Weights of a small transformer language model.
Training: a variant of SOAP for these matrices, 648M tokens.
Each number is 500 + 50 x the weight over its row's rms, rounded and kept within 0 to 999. Layers, rows and columns count from 0. Numbers have three digits each. The size before them is the row's rms in percent of the matrix's.

# layer 2 MLP up, 1024x256, rms 0.165, rows 132-186, columns 0-127
108:454480472458514477559514418474410504567642504594507484476604464481452520456463480415457493463502520540511459429574541508499476529561484539551441575468563468490566518529503497386497480429482558533521471608528523476496460525497557463503550474409519496507520500470580412518561510414571504494401459541457557571482481507436525559412521529523473501571456472587453616523327468530528547501507
118:511504594534460450504512500463511509422549568485512533402404490468485502402459538461563553425540545559540464452503498560396544637433454575543498547452505506503457476451485508506496483526472466452508540565530499474521512513474431452441469575609556483491493490429613603619503577513521530590501522448462494425547477422414526667481391530484551420509522462493576444516479591468481494600428
100:485437546519584559488465555528538441450500512514474534528528494507553571564533468462500576473466521487532546471560487427591476439410465537524474555541492475452458465494507474596518518519524488447510525424474499541596497520536538570467473528447579533443431436392542569485594568515458455520472462553508359484506473406518474461571531424447497515564461530455501490489533530523552533469524
105:542534458496524521458495429520463482507502513399498455511506422571562529502514511431444509583544489443524561550445563585532468545535464497554497530395504485500414523558549521551468471500488548414493538506577521437360518503442458585558519469507593449541390521541443468423547541470478455500507529481431433409536523561502601546556520541499481511528461522551534499520499484492474509615530
112:484458527524533423490456467530677503479537576544560502518469471518527529510498541452413466504505503598537534465490499493435491545457450548400419531494540504520464464478522572452512508521495642492473521545435488555468528529525534511470540418573539516525497396578466396496566560469499546477538543476581465442568489508532547584489567534457387392516431440543424469454498512536443467370497
089:485507512548563498506530479532539501504522497405408517547599466505613504530543497551493379532497510493434461441480473540510622516560530497535508565577488462524505585554499545504506524447495518616478449493431524522573613431532446456540490527514402505569486474531533563449496384458541500530445442562448519568574476580557533558542638460585463479442486520478468517503513464483536495569437
093:522502523537565578534468433345570463413476510526519436526482621477470473416591479499447448448539523525583385391491510495504563554468575425420540521435524400531464464515556539532523597558576553546474416460454513612445525470496490479507481524461523420546573484515541451588497547496500521525406453485589540509421469517520463565484469555508487445443432441565466471501552553532468519512427
105:450491429541549560524553471579587460508428571430503479573466566484572484490457481502478560528501470552461426418356549624491533475504529478458560522433492524612492461445498517548491548499534477447520478495517566551554432431552533463454545536537548497390438575545472519517502369512475583595552484493509534572483522528492447417461595607574530498524436432585539589536442466564534518499534
084:487527519529488469482522519497488541612458434499539412508516484356475467418455539480501399427496537640591521582473450474518501514456551409493429494483597542496520512446516601465540555538473526471534454481507455526531450508539441425404508465490528540538517475568526504520477502483517535545453525523561516466487543430455447494545443406414487492469532443580432576577492499526509494578520
099:442421365456530484495553475493458473477591538593489494514419386548414563467559459529487460506487506469489444478480533500474537446496486454448420490490510572547628470523487464540462619465494565509477505446551433516429508539486464568510445495515462496411580535466451564454515438537500463466554522370390454459567539515533464464458521516434514392533423503605525522476524507575560571505453
095:460546503446500490457545508459550501463485493470452576493494505506481471504522504483547579506435465587574497517422486438459472522439630553467420467532595457520453516435544461524394428509513456480411561403527592517499540555492569548508493512475549534547445512524409504493494491521503547453522610512477537482518455432424474515453591534418429459625506506527463630557500475379460558580558
107:516453509595546493501479489479478493421568605415542541558507567494537463546470494450543509563558503496450491446464461501485469500548434547459426557438477485448501478443444488567513571508536463612530490560505422442443484440583471426480492622417568387564540452477603618457559419529555465530509509562649501507490462452499525499507532418500539437448430499552592528477503448483530583514518
092:478469432582481523447508449577487492473502436622596523532475610571665456566489584476460538481466576459542581463540521497535535449476491565477403530549659531512585505429469443457438579446499458470477461493486522557404489498528522483522460483492448570491549489583539570444536507557559559523412541454515557441514555569455434501549527561392517515471417548535486379434431533515477509501473
094:434473486448605499537460464595417519464455467491566408480522470534537435511606548578421454459471515511555464490447540533530523441495465429559540583537521503602532521491487405475429549437526480485514495561499488502571480503427501483460564457521529491566482458473476467504609422524381447491454586495523581587602519531532486478466499522578530490515407527516400540568484496491453469564534
103:556465489543503487430464487456550460518492576532457533557530542449525482488454554562565459504478529456421448536479503511464544601451472499483485445694546530524497522518560608516547464550480567632416499502496529526476468551499385515446514504489492453578477534536479518487574378550499450539498437475501499406570444553503520479529560421499404430478524565526519463473552360539576595538511
086:533553453553555470503448607527574459509527431540562496461472539510485429428544422608537524509460425566573586444443449564568507430373514587482448419534492532495548546461510541524469575517424540483504502479467449543530497490459548490477457544545559571480440562495534597464438494399494492513411564474472557528517458524478474415479606458578472453512451474439454434523422499480584469528483
097:488478519599556545551526441428534489546527481608434502496363618489576518430471576502451508530530527536414552466561501539575426508512544497457452493471515541537571532462552477513514578547531608454435516518512546464490443496498520494442594503413444393495452478520479502475547431649492485525431451453592562554383494516520466487455490524468523406470564457597534506455429566537565529507510
094:482490512430518577515503535495541548483522490479562412601509571502501417501469416489563502483549466548541555498467510531449449518470398578492518617502445533442537481516507487481569473539508474429469519492530470437407480495374365516572489483460566506489483529498507491491536430588497486495507432490476508522470491477497466507433403409535604612566595368551459443549440536489426470496507
124:592444421499472469533493535490578437540537488489462501346581463498487533507489564522474493540462499569489496550480488514484395525510467453409505519510439486508387465548447510468469524566435559584505506460485490589521462552432478626463477472510516493440573432632497453431561529511471570547506464478366474473507414479561455556433479433420537513505423540463505508508456456498608602521619
120:481536517540552566505346430456569491544593481606458509509483555577495466462569494574410535429486542559529462525429514575494392463417534520539475530496514449594497475452509498448538453388600476534479547537508432592449481456502545514513422468419564509428460502497472551543534469555495483533540478453441487493519527523522399425477439458388460439626491452509481492533469511466369492467504
102:491457569624434573547444458475504500590552527546537469519478479545514438512536485594416411497551473501508520499519453499499346491593510464610427577581548515512537483480443567644499459511544551483419578468499417489552578599386493511463425443500499492482492493477466568469501491508543513518406542376469468467518481514459445469459424418455497404510499433510466415542404496559443500521475
103:511508530427530497535516462496488500515479456581523509583442441564505563513563530520455410536531542577529563564523488538571485521470461552522397519541489395559471494506482500599618505511530492447561551503531511498429482549557502519528470437524511478465489413380579593458463558340544495563458612554521492480483531503471498556510460412508392551471520574527458521576504463538542413468526
094:480560491484436520479560584504433574431548338550529436531503665482546502395497565569491470473526505448515448560556539417479583477465488467589504471467468477525497414396481470479430426440531509398497547548427506566412451417576494505545493551555480526537506436465565498389476436634479513460438490541468501530540497526539591487560411507565529450511456516524493490517485512534504494514559
104:478501541424449575466462461474553484479531473408500502548521535442585400503433472475473503418481485507457456463627484492556400491516441522546495482568388502438456509561553507565509556534543461585512454513586461467587453584468502612461454451482508535542464409580499513579455541393472436503516497413602470490521553464458595484484518553420370551530507523538528492532431495499541539496518
101:511443484495425564465462479478497507539442585521431574576501463517573423479530544429561384488470445479524489537464525548521409463573481496472511477378415514458493509483517533422490518561435542520499491515491477505548548578415490510462420451508431565490467481469485514527512575410470409515427507546498443459501529589540472480555597459520506480427507597491468455463552439505448473492448
100:453467606548499516432499550485503451446511455572426539506477564505491503494525511480434583490546453515472474497511558584478550470421535496499421467505412519574455536497445567510445466431513460522527548480456354437566478458415566493618400506502556532534361516525498515423459461437460558486556439434477531499474530565502432482488467573463341499618479438512444422491466498564429438514503
095:492522542545528536464582514511427476571457408570507550493449504513494563569445422482449498502454501529544580501488471516503510528430515527505484424564568433452533520440513492543601469365481517546493450555401474534561491465528446576551568465492539437481506529472505583484657441464492543502561526500494489513492473424508524498430548408493455505543410548470492497471498462421534486461494
104:504438591494498473503578600505463425448413447474433571468523521559522420414556535457451450487588506565462458554436548614466462377521499466445575491527491490438512483513510506566438526509468518439440485561431428531548564424493545552547411507487518501542515450490495508564539510529444581480449525467473480557446513473481487519561495477503429517453467467561465469538542552517527489505517
093:470435540510459498504559515559480482503415486537470491467493522547519421481436479431498596513471499515492570507437568472419646525476550531489554463539487478398431496557552523482535461477507570473494492535471463506484466496500392397479533539446537483473571574541614481449587420476435486482395410548560510547495532444516550605532522398522443517425416486509560541532501438484517462588508
093:545419425594510624562523498554523471505504544513500425594441513440506426488629557464544482442370541439559532472476472560479475473370488562555493482520485515482481529533579537466557454533536411448457473563493484541538525437381487588451526497469517481531407464469550596453505522415575444569498527514586555431474422473540497539573497415523444501457540484497498450391470437483528587470440
101:487502493591519501503432536450554567565487614531539509582457642587508436476514514526533436563552501509473527444469481425532467522519372567594437491436466575508446476475526469456506526495393533478472515497376508480485484518473506531544441453445517552480492481427582427483503460530455486433417478523610555494472490604503479559407449519500448513522507428501466479519468493492532402527475
098:524475546460494497505474555535474455462510513373543535511526617524497537491530503483602477627524449499491413408559495457393488563495531495426446461487564555535566560487455508443444490467459507621553533501498422525467487451375536505469497588534572454550497383533513506453533464479511405459514457446500507570554523456439416420485479479589422417483460557547539385459535507471568462512533
103:428501477543464554388465440546480451508521564563565502470479461582503508519381522492477562474502515520428483503544515460493518458582503535528559479490466425461482432480464422510496357504466440627413509494511484495414482537319473563478436408509535435633543454492494488476470571554500519543493479542473549540510477495428552608442477545612448439537495459515494535414482529438464448456520
107:480464503541463469495468395474507474525352516527460496548443494496422525519553495493486510483595491452564428527443499534450553617536478491518539579478419476521558469571563547391564487571565432482477450485524512506403398428552442500515476563468486409537572481515522518517442569491609527512426479446471515471553497519487584538516567561528379480544502430559546485546468525400574580487517
096:551443467551508509557511508600480441509477505530475434591490532569448508538509549518483544485473459467591435491459592437549396499506484481570559494437459436471436521495522566488489559473523458497527492448510572507575469457494496481569394478413524498361464540564506459527498507468525472439507466520503560517560581533513590498482549456540448561522519509474528467505494486593423395588395
105:533594461445426566458528530593482515566493533526593518485503469503502483479484490392497472456501463498488499466518594491532579558475497418463457524526519438459465484538569474520454569411444540520524413552400435550537441456430436507441509518436564505514498529512509468522514559541527653543507502455479477480532498502523577545458446527505412480522496482510488501517410510444448514510502
112:490473531506556500568496526563473493539528521530595520529418515501510456403567428518461521437603549585493464471509464560468461574536532481558462495363574508554525410459460459535486510557510493382589530493563512463480522507504433529481569487501492501489489436453531461487457562448607505539524518566511444661466595559521468467497532543519505551537417461535535521572573494490406541454458
112:504561458428410522431514489532495475583471555584523554565602579512458470434478550487443504481505460453536605531428530515451472514532497486508522522564507532569482566506502496477386462481522547523466540506597522466442481518431475509451504513542501463460480518466426424519507536497505479489509561489555462470443526472476549515474508488466504500532516519486443371445480522497497506446558
091:485539571485540463505522469503674461505544571560531569496520470526387521482482450552517576454503464568520475487445407480570503438482494459531447497452494551418505437443473478569492504485514474489509485501506487491490511448541439528444416567556522430508579417505464553440474560538520503602524581518561520439470489521479357492450548481531437543544597574520568435463537467537475520524540
095:470422598499552569477550582585448534484536393500474462509503422650466522387468409467573494561397462527499492481508484557467556516432532475458492552402513423525572410495521508458471486481417515510433522462479523507541499502581420560532479521523574532481475501531552591536478485541468577565557508452476498524594536439464571448577434473476482404579538483382554481590509539454569506509485
097:549429468615501569521504429486478455574494526433482471594469527520624495438560574473476547514424558513504493373431477644470594449497499513524532479436450499506551388537509574510343424487480470458532554505566538461539537556528493504459502536511527434498459518460507496454589464487481461393472438497467500522464467574535596562413462529559428490573413486513488552410441489528427567503545
095:461521597518549426433484481388612428522552480584466451355452551566488548469438535551506523503437534515546552532488415479491428423484513354503519472513502506537490480429541463492470497539532525520526487600535470555519530520402457543579534472545500506498495459533402483566551599619447530462615547484575450542429545562424491534540451549493468480552444400534445489405460499538518535424561
102:489457451561476500546448449541530554510481486543482573448408492563443593520538506528489624472433568485431506509576517508524458479543506468513497488476487411575533503500520523504493433395501533481469499499425556485538563445483495516542584551478525515493486504464454537515516491583401432526549478427532513594532507517480546608518479459516391419469403499518505379469437448585469475483414
090:562467464583495493409538527582485425563507532465473497486588532492505472471534495497523524436520466516478488485479469510449512429475571478503557464374533510525497557478567545561534407530480588480500593493564518515611434513430458444498448539521585514464523532474570470419484586532446477532407564495499492371394454536492551484498519499475473480519510453523470404445607494507473506407485
113:505449458451478551564513374521482548544473533511550508495521531566457466461564431392515466429413454487578514602461495525596508498552455567482460532509606570476424457448582457507497522441469456508506496400509484505413581506530493583427462558473507554415480468524515475465485591548595524514505566508450501449474479460481546597451460554495551518515479533544537558514449484399529506439482
122:483424545658456437522528467496575524537521454431391566507503551539474555496500491443443490576514477474487451526552538492528490505493627490514402502518499477548512480449530474514490501535548465523419481488538672429604396492474485500554552444429515498443493495504491477497456559502539400525497503533556518539526495439448565442511464579453473459502509393465487461548480441494496518519479
103:512451477519468519524485562566491514541426512540499545527457487533455568566490486347465451464544462458506476475467560603502443504496517565468522503537493521413556425574497526469529432456513477568489544517594492476577477515429561491488427467609486508551458536544566519539491473450574492566516544468544476611448552513489443555610537536487528431524430512559476374508490479413483490485488
091:540506422503582436543489498433433513488403585550518546538525479540483487503495559573484582584455547577553519375449524442458549400513548426504471575585569531527531548492493515506541493453550586495406403568432529491547497485503584433523564471539447509457492452455586510537542511456619396468495516539553538523462537420481453466533556486549565527475530546513475509421513434492441411535437
106:448489521492490559491525581517578455502435529543518517529477606513453470448577504571523550554437458509565518405419523463513569367374429438565467565381535589547472417524480563584528394547467483547432514473508520564486509514602440530509561455393469545475582427453534544475580446503475452443436582492452441439531466488488502559488577510517489474526442467412448417460533546589509566449594
094:536521424491572491511472514448481490517479464534452564488551596495556483470611432519487460436510527447502571603499500507573504509491454502544495562650589456515469514529528529555579440415429504457568653524503458513555440505478567521538438418511550499467504479526506435496498387414605544510424464498422484406432563568482459532461484576522513428566525438603453560437482426497472551476489
100:568490487407445479506534480581507414461521437462435461500517439528546491517629482543456481477454609481552393472563474419451487462366419468487582441474506561528483424537470506534556415477389502432474473547561500386550477449557472511456512512501533587471521514436508466562479405486555517487410504542515472563541499542567531532473470499449546510572434509563549545569501530563490488496450
101:560502560537502580492514480524512480547556535423537519551411506527492546492499524537488559481533472521456512468536605482539502459433526475509523438391465513563496520419522498565508456559532487600522509488473478436530571422570480523477475438557558517531470318519530539476488460547438494512538548513554624451428483481460513593527512426501461505538507482584464435590550521492511554446556
100:462512571478499414507525552473474420497483516530517454569474450588478434511579465512496538476472539520524563512446481563498643432443541572403507521583496569475482527508534582555511451523479563508523462611426569503532509477499642552470615495517644496526472557423578460433472536486450501481438575543598450526405570470518554542540490525585442484537439506477496455466455445533496451449465
104:467463508497500439522505450425527471426512525542463550486481605473447613416442444523505516433513529488460476525525533444488497577391518457489509516458544646525530440431549612499470462567461493476468535413473563462393450507520434510466509513527478358560538457503520532558532450512517548569497451470471544466436495545500547500542538505503497390458608518516422469492530428475544455444557
111:494470414498480584598519501564558484439546535426630515490520433469489452446520521493466528455382546487542519433461480513451493489444503561533430479393442450650463490472468499562502577478404493514578479532491555520598463504525451519465418563480518454417475571578567548500474589399473508502543563551506531460525587531517610465488522549476447414423485502596513499516457527415472558541471
# layer 2 MLP down (transposed), 1024x256, rms 0.149, rows 132-185, columns 0-127
103:489465496492533447571482517583490601544435486599469544434465470436588545535586494498499505527451561477427521641446477560481553514487533516428441575550574507425554460440541448437514434434465404556501524456505510451587485502505499465468595402499609519458399556480452464542534429500514412446473408531578431464513483444541386420437465436538512484532529449526446505480447465481541530448533
117:454505481513478482483471527447463447498558529481538474503338514530537566484451459446570475515489451564457470471556466521493549519467492504587480493472543532509473500586597552411578477480468516572479542540462486532583453566468435463532485464611490429556519525511527513606435476477533566561535560584470498573617630527500433425498430461517446452499519478584488491536498436410541596501592
100:520491442447486525447565524456501399582416483454411443434588494506451609529584482401542501533496474495437480481450561438480552496516490504535497473465549565492450579551545509436459511442526504513500538565480568534456437449421423498516486515391524547567493472538538551468467514572499450516546520423470545471546526492469492485531510530461468448432602567504411430474632569513411494514546
091:489599459496437452443406469530576520517573506497503484490502490446508381507449538482507465530538541477490487462523512522502492510469574481626395450504452488511471429500540569608525427588520433556420470611512534620551451501434543531475502491481539471511518514474511499443485476378538459425568501496530523460473519468539507519479528519621505589556615463433539519560501534490467488497475
099:427512523487520543492472523596611491420511554461532438454520414428507525500472586500485572548525494501556637438592562504444465592465521608434422516549512534548465429423490498477508472512568563516479543521490468474450492510440469505478489455485512495550429456603455459541503553482431534560615519517574501481588465471524519593484519571499480546476569539500415429443534491524505473378518
089:429474460541487437467541530545529509432453450538439525507537515438525516499518461451487439556539454449594556411443529566462439504586522537467543495505496534540475489407514574539458505537545448634475525440519547533504561591424499461451539553493445591496442499539430536680543488483545587441522512437526610512415489482513546493577400499544516493524542500510508448388485486520541487597556
098:429435518535477496501492463490565481486529429559470508488552428475508463403569480504544520487413540523557532487510594482476395464473432406500586514524479479458530485461494594405506495515536505471493484595585449397393533450477523467490487498493476443468534550541533591534506473512600498364481471441459520514457576491515416490475538478489482478548443536465516464567510523458448560575530
107:529484471488548536517527539585530491537371469502447453469502548409451481610485617449409548588491420417564515533475496483526513493392489501511480562380486498503524468474484481523610537469643425476412581525491555500550492547465468480429461489597544523386442527618505503456518545504439494507584422524608604413485451511568480397498545568505526567388488496486509447468467455447529530501577
088:494417565664501495541414481563467521492524521482453499512487482394574524480427478483494446602540485382534485481554440495461497525486479510507576568475476522466489506523486462533499540501458509489494572518562428507480577513538564428491486446528492503470499456540520478489570437571547445513477518566603420551498537488493539574527576534445513472500517545534413447502500570525441509506588
101:501476598495538451489498527586488459474462533511473462570568484586579518551558506493510513595502478415429526472537507436410476508527496534485502486455512514444407409473534502465500499456484493491541518477492585462612526452467523497522449519539460495581481442508500516571481409501512523525367523582541541400491545530409502522585555478486466505442578411449481468517538397443492474481537
098:473512509457533468552508469486571463429623576501556467492529459524465537477502455481418538424534448494525534463563461429446476461603528544594572511508463465534468514486479416571505461537518573574535576447505546471492518552491516529493448542485480553578478504500563501471530374477481494518482449527453450410445452485564626532555446610489447526591500515485515518561450581504509464493482
103:465480425544498439462528434540495527459438522548548388507557554513499453459470515525585422543560519539442544453577443489576446484451558465471523549489582480529452541548511450462557508451551456573498493507505505493396480529519495487461485552555527520417431560451482553503489541497459478486512564487489495470534540416468481562521519509442605477517486400477476501402436554386543592585523
100:572485503585548596504570510545464524529514417463419509514518494477437468527539511478516480486540585596483591554577612558420492462404547489467366523559558506445474460562545620516518506451436547511568509479498567496353537499493456554437503422448563520573580590452475468475512529442546506510548414398542501532529509528537509458469495468501605414579526491585418522459467512388438434558472
097:536493562510459551431470551435497449489533547499442517479455472401464485534480442420493551507480523596478584428479509465479603495480450574498495425437489520481471488491571559469487503540470522503457554551627549467540526487536635485526519556515520588477609510425502456455425552420509507482488500571511489556485529515424523549505488433553497445529612468506465457388472490465504534460527
094:402466498457550472581439502532407524361500410408501570461466426467449444438484455525457490507579507599495477430489478564499454492453483431561520491495529487551531533417549469508517475496519534515522598510537490496551507495554524456456400421486311528500447552498476431445460605447493463469498481473478482493489464469479535500505459483513631543546529527515511556541444474509478472471495
101:473497449522563486498464517502525540529511457454472453425548469371515526545525483543509450467452555516561601505452498522531548494395502539570553332443580563519553492522416511471490430522423521604545443431533540501471444538496469513506504535447529491547463436465539539568501443481514521563501459522497567422428422488505439560398506534500390452447444543487532492558515431483576524499502
096:474581491487496466515446533473448507576504483521573409502599505562412489644509545500523506391534473425523501526488411474545561479520455554504545514511465505481432451477527478440426390526563448570529482500514532528450525530463515562514426593533587600434480511461593571541467549492493487485562570543460440476440444467440503461527474554519474576551434483542522473565477461548412456583570
086:466518433521575561454445448491535411559465453566530514558551448486555535487571478492532426508515556507470458501435433503541471506503501496519524542511512497583408530536522417492560494493502491491464529505501469522354502439421561400515573490473495432493526510488490502505474520488525509419526466515518437409416500462478486507400542492487448500472489453510508536530485460534488519467565
111:556620486515513505544439562542546569518519459522540571462496525514480546461446524527572566477393408522489484577616459450414509447359484556547444584429554484500464382508555628519530463504476482564487525516499531464596517545574569499449441445420433524533476446604487474431553518512513537448416540479425450414577480543533503475512502466482548509486532504585416510522597521496568512468520
095:445497477507511420526470492478436464435411483396482576513543399384525482509487466484536493390566506445576558537565521510498513507502489512450530492601434467533496480536360456453490600471554455392538452455470548572468542556521473533544517491445446555532498562519441508557468537455532528474494621386506451410487429567524547555503497586515604521441587540540497572428504507467559466536429
100:469454482437525511420523543553576499457548494530444492446537471464510503546432436512539650557466460521562500500546503567499520545470567533496496367504444528492470460546526487435489536447413376449482569545492531553494520446487437451550482542650464497451506501517442403502617513474534398517472466593499488580538576454555526497475499517485501546575428482441529553551626481454460440517538
111:475508446550559468578461531514499542506444461547497463500423441529482601470455453460491568505596570493483604541579425434524385503467482492501409555489489534520583448480505522508538487554531534582548589537564530440637499538469606446494531418533523553532512489511431469508565478401557447551464513511485460495547465466497489476488552470489520486487532558504504586496532418475570541563490
094:448549610534501504438528523516463558584525549471503494519557539422449476515568515428562475510548589461427409561408457545514475463492545625441420459474522493529391445522486376480468531470490585580508445453468453419555549575522488633487474513462580531478510447501402438508484451406483534526489461571478437469500554543555455457490484512546515520570536508500527523567524537470465486397455
097:469539448444470428578449580574514495524532502460441536532534484468519475522549500493552445565458489388569517487434550422527576493529464535466446405583535577579438544479475502527560419523503489586569442466466539509474580604549541539457482413440515418558409580512514432519409420445554524453569466453494553482452465496500434378521513546475486545463527540486545523434517585566527486529487
091:455480413496499465474472468518544565425450586503479540457517523523416442512542485548498360514560518504500387486504567481429450452444595423518520509491413428436509461524520492386544469534528478547534529624537542475456498483475420495525506587515514570505542573397460465506483531436447543485475489507568518501579559526643533504568515430441589457473460543488529494549469526493519487462504
100:466503568534539554487479525459479661533442529495529565445470528480538482463482573461486459582516495392498443488457538534505518465535429467517520620467466451459504405497482461511497480404574585528484494542582478472461541519501467427494590457480486578489476469476394545530576475511498449455576543511452443440403531507444510551474468502487492445515497544523462477490529420491438440447499
093:471444491530491528561497489467546486483505554543524503487486491572520551554368578481455516499545474471502491443487431494484448530434492509431385469532526446535498458424502506535588537516537478423442589551515600433602476469542443557556593577521493467486452489394570438525457603537424488466435468537520553519487489462540558395488486462531515450499472470432513520427519478462541554536491
100:534644542544477467497493534486432460454560481488415555514479516440541527471496515513496437522520484458491472500574483500514506537453545468538546520500523466535460590482581523514522600498457508475511468445516415485538504666542495510513487469578443449461521565508541492424387399475482495522503592538532481482536460496470531471546465518526568534527538573507463563461493453618535609402436
089:585610484551496512526475621514342547519485473417552517503584541446536439572485480429578475533501508502489598515433486437447509430483474464492500582514494524589557476592477511502480556570517497485500418505479459477483543537481515449546493479454570501470493418571502447470470489430490467491480531564486581464465610502503535569543490514505609583491646537536579447412516564513468428462494
103:515438548488532575620513528511476577498509590426556455547591624531505438444603488566519475525418516551446548540483481452477529559573579585497532477515564425465501483467589473670521437567485353502523518456402485569566458547529480490488538588448541392470461468430543541498538512533387486393608593566555486433508539494505508578522491589600451547481619484493485467515507468401509531546461
101:533424429508580522591534441465457588522471438568492491577492519536386540495419469487442461508451586391536495468499559443488509505496423432510550565481586460515436538457421481461507481510640475496518478514563458437522414460523455443516567493444504506495501472613570482454516499486518427424489584498558464472403483508506522537494488436523498511439521473416516535428433609503528493442416
103:530381548454517579478520518583526515515577467455502482410485550450510536530539405550520464515453399542525452514593544495458477540444440432424502463508530506497529414556500505507574531433521517447581362481515492529465466454492512554550407466519596473559464452510512517470395499451388491457590517546482491528453576524478458468423536474493538478424499570580479481483480490455495547582531
101:452486478478492505421439461564489474518546523495577485462554545588516531537499515533519466438429466404516477614513477412446549449559487486527471532491634456506370436503516483442465467491373515523512534497570482478521539520559446507472587510516602578509477490475502541542478444531537434446503509604440516496553493474463504492535444618559507467440516572520539553524502636448428569522499
101:477499461518461477499480485540553562446549453521456453557433510545528402494526485441518547469523513559503418500410463420548453562510471477545516505562504524493525498509516419424511491520498456513515608353506441443489455445474445492421612559549456547515523527574498495539472508446486501423518540565531537524419501593521524540472501474575501555397452471506469499501526473511604466524524
088:481569449492600499526496521471487518578528508518497510483546550462431469473466412500446457522559562527479495579537541544487479475479580540469473430551546561575571489562459548509550512502617440391536524494592431468446485532535475438506523568409508479426559486437433499554523406399457458417557430465522344475515539545538460500541516522576516500463490541576538408524507582519512534496434
105:496436531428447505481474436569601504465544521482392481493426419503567506393496417456482471613558528377539505472537442473556537552532453509513535541465523483462565469489521574536508547519544567440442516512473533518498436516564476555534514523544445511448588490387450545474510432522517447465493456445408462547516445579527498504537504506512536526485495484457493440560526497433498522499567
098:509572566515420553456547636539575461499551512516432514528469501450542563467433500432564521445420405539461415510511513462448431520525495478447538467460520457438542399525563481578568487460576498528431487459491544584553545588559474496512475517459478580506452544543544506488485486515500510513487571467526470454613559556509496549615506534554453486454538442493471492528546407442524446540551
104:526507523534552522520536439502504447542481544524481422505498507569459534598513519508501464495520496498531523530549461513473469432488498530388571452411498552442525468417440550448503500515515564551515426494495509526479534503543549519595546525466433503571497504523530518478550447438458485606441562613476509503488429577479651478471522539537502534518558507400563529431499490523510492485526
110:490515517576480564403490515464471477550540511523474418626456632509392505437541527461516504416495604459588461594506520482498450471480495537511511454508453564540380445383553516490520527487527411512516510489596401490511432440444500542506378550561592513466529510522530521450606599524539468514440426542555495492490428450477452484486458631474498535508536465536523521492474500462506473563539
101:539501537364514491485475465580466498432441530461540438525486454495548492527612542511531526420515434427528383567495581589557510460555582417539473483502493478415410495579500460450524491565418482478585510435547574492447429475505523466444577499493455485364570513445527489552512430504409488526392586518506520492488472497445546434606539459497464526378502463560505438456492505456531500481577
103:517442495558462504529493494531453488483541541534522508589536600582471479558513485554488514448494465529523524532481579614584492461608474531395556474415510546468551416486580449531484481537429580501418552509481495491453536552361544468580509574537454476489498532457447585526535417602544391499580471496491570450440490585427498458529456425518504460464444453491548433448476444487525452512496
094:555427502494329516465569515482430475532437525512559569480553552457420502456493555466498479462462510480536451438454578574447547486545494544421461525502473512545475629569474481458496554458525386496366477465538534561468488449603456450407470580462512515479575480519494423528447451560538465458481508609457479478506507503560458508541525464554530509371496503396573450614473507416546472520453
081:456571461478585475561463503427545498482536547517517444493504459559540389481510521433537456514555442528586450528379488465521477415503499554449489521497547607544482527488464471550539512467536451506499500463528468544440386556530609472460445459463495460483502432535483484520446455418642479514480510472473390321560559463545512432427553578460554536515565583547470544495535496432451488497587
089:498465599524480460514468460598484516437485585489426499557551552563492546490514554508489537406578528534475517504522388542526488507510435550544534461542571495557497509521512529492452527531615527550485473526560578496494548517609484482532606479424376558582490439492561531558602514492501484452415539547540508549550571550494409426612500363459569448498546561594525625497464492446486542517556
105:487477430550443542447549553498529516506466490510557473553544513491499474484574509484500468424588470414494552539393538477469460464502522564479503564519503452536590457522519508493461415544487508548509486486543610502537486473415526429441422436529529516440569550617472491485506655514545632549573571498474360404474406390460469452510512553586526459547559485570576423483388468453430465535535
118:447494436433479442481449476484509440426460549444529530536496498542482523489520458522395472452488532450496448499475478567527566410443506509568494422604588486555446491501511565467507603574509526468534587412549475552492550473512597516464576589508532453447564379469496476619514555521453565531475563548477478510528492438490561572441607515496490505475556352399590482555460509436528470569476
100:452445400424503497541629447486513439532475516482499488543522410463506533597487549501467485522527525464490520521524398366515475479480420482535531476499487472521542431403528582524529545604523501537562428506475509506520409434383587489576493421518551490577430457460504487463490509455492612561488499508418521529462410514492525486435502612516534485537400512447522495476552536557476447569487
087:555440473519501450458433456461487508556522474479562573492445530540477449411475456527523550426523532469586527436505512483435465474532521503524473592540417440465546498485523463455462520416366559519421568536479548435489531436514551502478509485442484564433559474494522487532374464518489511485554482422523525568498466416402467584459525514497518482460475504432435380467475533446451443651542
098:420469382540511514535588562516555477520550488478536562321489534583435548509552472607499461545564499519510626473499440437513500436416533419563467442503599544452506486556569516429550506492537473559409563522544483457526519505577423552492467443484524465512502458437539503529581480416491413450400543504531463511486424447475542542475558481515557467496441421529559507453625586477509527444495
095:449508547493541407444475447594556463464331542561487499454571451557520372590465540521394501526515461423546526530512530542502411575468573557551521370406503445484481521523450436472444499496548448452430468476521479480425545484421518512470532614535510512450564578508513532455520574566470507453527475441432525554530458458601472540469461523520468541449503461524504392448479541543514506480517
097:441584535466461548533511497444517471446532542546526525515494536432490528498473572529445579432504559479466546496423528543507499468535581493494453483497527524392530440438471407559472462527598408506447415532482428534372336526518488505498467503557501418517498541503512483466595536511436452594541486511536422485420523494469540535602447438508459460497491517529482440518581549549441568541579
094:508606404521473557437490486518584409476555435578512498429488519485507452527525471507498430431488573473484391506504499490527527458518588547519557487642499522434443502531440520501538510402478476365499449558469426485407448522451535548467420532432542498477538487387583463574601570471572535497484532408619472489511502491525450493567559580512521440385466481533476499455473528500436460463503
099:472496553488458526521449442498372525546464536499483496417477542427491488442615585532468511565504500569495480443516569363514494463490487452500570565523513540512457524511560480481508496544565473384609567470463523609557490429411525500494493497450507470475402443513564515540480472535445522447631421447579406399468511426605458448481473502454550597474539496454525532379498583434543525472503
093:606469470420471523450535551520506447588460490474464495494592378503514480528499608568492477521540457544553572450532476507543557466526593463443497491592459446540500575538481496505500537402481446442574507492434533523540570480607615502478476420488410573541581540517529412466451508462430505435544492647481426509429482478459535527475562446466521579579472447504522465494503576555448535558481